Each number is 128 + 32 x the weight over the matrix's rms, rounded and kept within 0 to 255. Layers, rows and columns count from 0. Numbers have three digits each.

# up: layer 5 MLP up, 1536x384, rms 0.119, rows 1324-1337, columns 288-383
# down: layer 5 MLP down (transposed), 1536x384, rms 0.1, rows 1324-1337, columns 288-383
up1324:131110157121148159143105094119122180107173132162151098064114116110166135119113124102104127150123156151128139120099158112061106139146130156100116114141120164106125147119124093082146120141103148096094141122117158168104166127139065079111108142154137138135154129131114137172139133155174132150
down1324:163168139117153103137119151115134123117109157141124128151135120107131161134128129127135159106102108107110145129159164147148127110108131093113134144144141138126103115087123138146145148107119141118137134164114109101100116133156131097120088116113127147107109140135119097121125151123124121150
up1325:162041190142124094141147120121109037130131154112080105117159127139205124121141115058105111170094076160211125145115114042131102122097161113147137176151142158163094124138099066097083067117077076094146125074146153114134170082167108150072083132082100186104096115118092067133146136119164037112
down1325:154111154138085173171162134149118125193150129094227167124144130170047117164063091130147145137097029171091156089042177149101147228180112110147084173127128174141162108166140071133117150065123137054116128160148135146065098138119096122126133214116117113084172126059108147066123046153069103144
up1326:073108082156070118157126103155134093119140122111133091129163153217102108156141159078145101149132093179105127071082060155106150106095149110066175048111147078053127147146104186139091148107192103191142085115127128119109080134147130121103165122048122202050134252165138197149169089065176124180
down1326:037152147075200105170066173043124112174150122138065066186091160094181091142166126067122148143166124132165147114157129124151123126164114122141164191152153121148119162106133146159177115107133103110069122125074128137194139165148127109135148165136106177172152151095163161119192132119140078127
up1327:118089150122144126159136150083147091159122091113147108156106184119117068116125142127136129109114160116079163176129151126143141172183087077166138130147200088112149123196182147085091130160150137166142129152146138168159170126101142122130116175146125085103132147182147166152149092134114096166
down1327:124116119102137158147136136155107132109129154125115081084102110140163148132116124138099083182193127118115081102139125088135131109138164124077110109140115110148122145115148127128134111171127123096108151136129114111096140130100149119144161161129115138140120181122156139123091097131145122125
up1328:091157187161140115118200156104089096160135125082090131111129073156153042103163147139118165166122123159144188142165112202083160120120116116080116130152180089130103112163122146157118130141141109061069184146113119131109137123079127143141080145154146177117166149188138144080117093144140149190
down1328:077166102127137147094097079125158160093144111116143212145118110166102120155135146092054168134143095107119136156115117148134194042148165088106169088104181044128124096124150154121141149162119133076116090084145032127069133141086132126130146138138183126192138110104063169128128098182157168188
up1329:146148103125130108116140073182129135116098146146108134125102122208132069056115103171151163163164137135138178150105113095167137132202102125127168157175104097183148160177223127142135061133132167159107083111161132113137124141172137129099154090171083099163101065168177120165115134166162163084
down1329:141162080160134170102148170132133116174158120180090174102079129106087148111090100144188142094140148123153109124096124124140137129144085062180088061141140138098169138076132118130174132093164092103144084196160114114135090109151117052167091069097186116102135133180135153126090110064195110172
up1330:131162113093133135088085095110186139135109155153115116143124126112163144150106124163153138109136094138067117104109058119172143080149122101159144097131091133129122102127119120116158161122104134181140123157100190175132116114135112131087159136110130063126201167156138122099116113108106113109
down1330:164125131126169159162180186118146113116151168138094073104146126113155071127098098135086115129164091122161174168174137112076152152184150157128131134103129059136096142126093122155171138151124119127099124144093173139140106152087160080121132123085093136125125134088125168091109110136129080164
up1331:125136157154197081143060154103080122120070130097102116138138112190114165151152118082117132126078130097124089089080153138101190184128133114067117169099144176132103100139143088133140190113178110123094100083080150070167154079132156117104133111147115141143140147135102132131138063135132085155
down1331:147154116145115173171114138083160138189132116160152126123134174013135128166113149033139145112178141132101143100154128113106114155147129079125195163124154166114153134144163104114190092122123110158135082151082099093184129107096139114104147070166159171131117109100135094128101122114126091142
up1332:152079106117081142148121201098110200123078120063081125072098097116140165142154090133111166157083056127168142156173143096126133161092133169133100130147125200165082119143158141065157102132174141127103107150124155140118156176073123163108103139126084116118147138127111111178146112118111111089
down1332:113066139150127165175172150159125110140084073124136100136130109214184114159090159031119147145148085083072170103094131161142121153157112123158157101106107134118119099123136100187083149161164080084124120157114126168196022194180102198111094220082142129100054141065110079071147114122104168163
up1333:122100112138128084113109183090098088121091178084147121155137172161160096158187118175116155138134085117150192123133098100165202191048172108136106049169167175171124097129087188078099101129150142179126094147090136120054041115134181146148105095182055116081103137136132134166080137111095097120
down1333:080141108091091099125145192120184167146203150119125136143118166139175119129141090137095147136123076142099174138141123128124115081048129116122141146188177131099150163131125127153120115138117109141182150158115134154128187184101173123148109118107015168151106124064093109141103115127159146115
up1334:137080129153108083158156109137135149153114094107117170135125115151156062087119171139134126133147074105120149199116169108149147161150131125120134071113116108163172108142126121167146139111105108100161143174159095099126106125189123151143105104104062188139104143078135215158162068125094115183
down1334:084129118131100134130120119150193138152122105136156132113132128170138099133135110165106114122121099093160169102180138126104135174132118188064165101155151085140197136071140106161120091139152095082121158131134117102158092096150147096153143128147145145139111136106165147116125102128128100104
up1335:159085137181131181131187146151082107135178131114131140124121103147142087105144166086108109113146129135097186102138107123121108092109172143126138132193135074147155099092104184123103123169109071129127096175102161155129122126146112141167092108161126103119141116124131137078120128108112117147
down1335:144116129130191152162144081089118170135142104143156122114155159106118108137113122125090114132142137154176122147133154129131142153157112102139125115097152126103130130123129123137102137119153144146142153106146155110112126101089153090118098140142126118122111145095124115147151123134127092136
up1336:163151124089109072118113079150158065147150085123079124103147094121129120165110098115080154078145163124161127132133134121123107074157093162119108122167167113095085128148100089148096081129128125123152134132125100066178190127131097202136157126138194062065124142100148145134191166146092126148
down1336:155202142166135154140192187113146102146122167115111194177163084087131118177144134153172124163123181082126139098149136152126101110137109144148126165218083174148129091167098107169117136114146150134111127130168091085133166119099121182134118102054095100165119087128178111163103156151098151142
up1337:158082154112096115105083169139088131129147166131075117086065177103119072103138106131143183117099163159119147136103066167114116082124087200177100148158134120133122115120137173168095163088098113083131094076060126133175124093152140103087066182143160104110137150112133154055143125143087102096
down1337:125160087111190115130101163095154114128113140148105111096123123059109143120091129152145117166112098121114122088107122135088125137093129139079126105147105112134126131130119101098105099174157152118064162127133126118137119179093103129173166072092108150119088106080146101155121161086110152110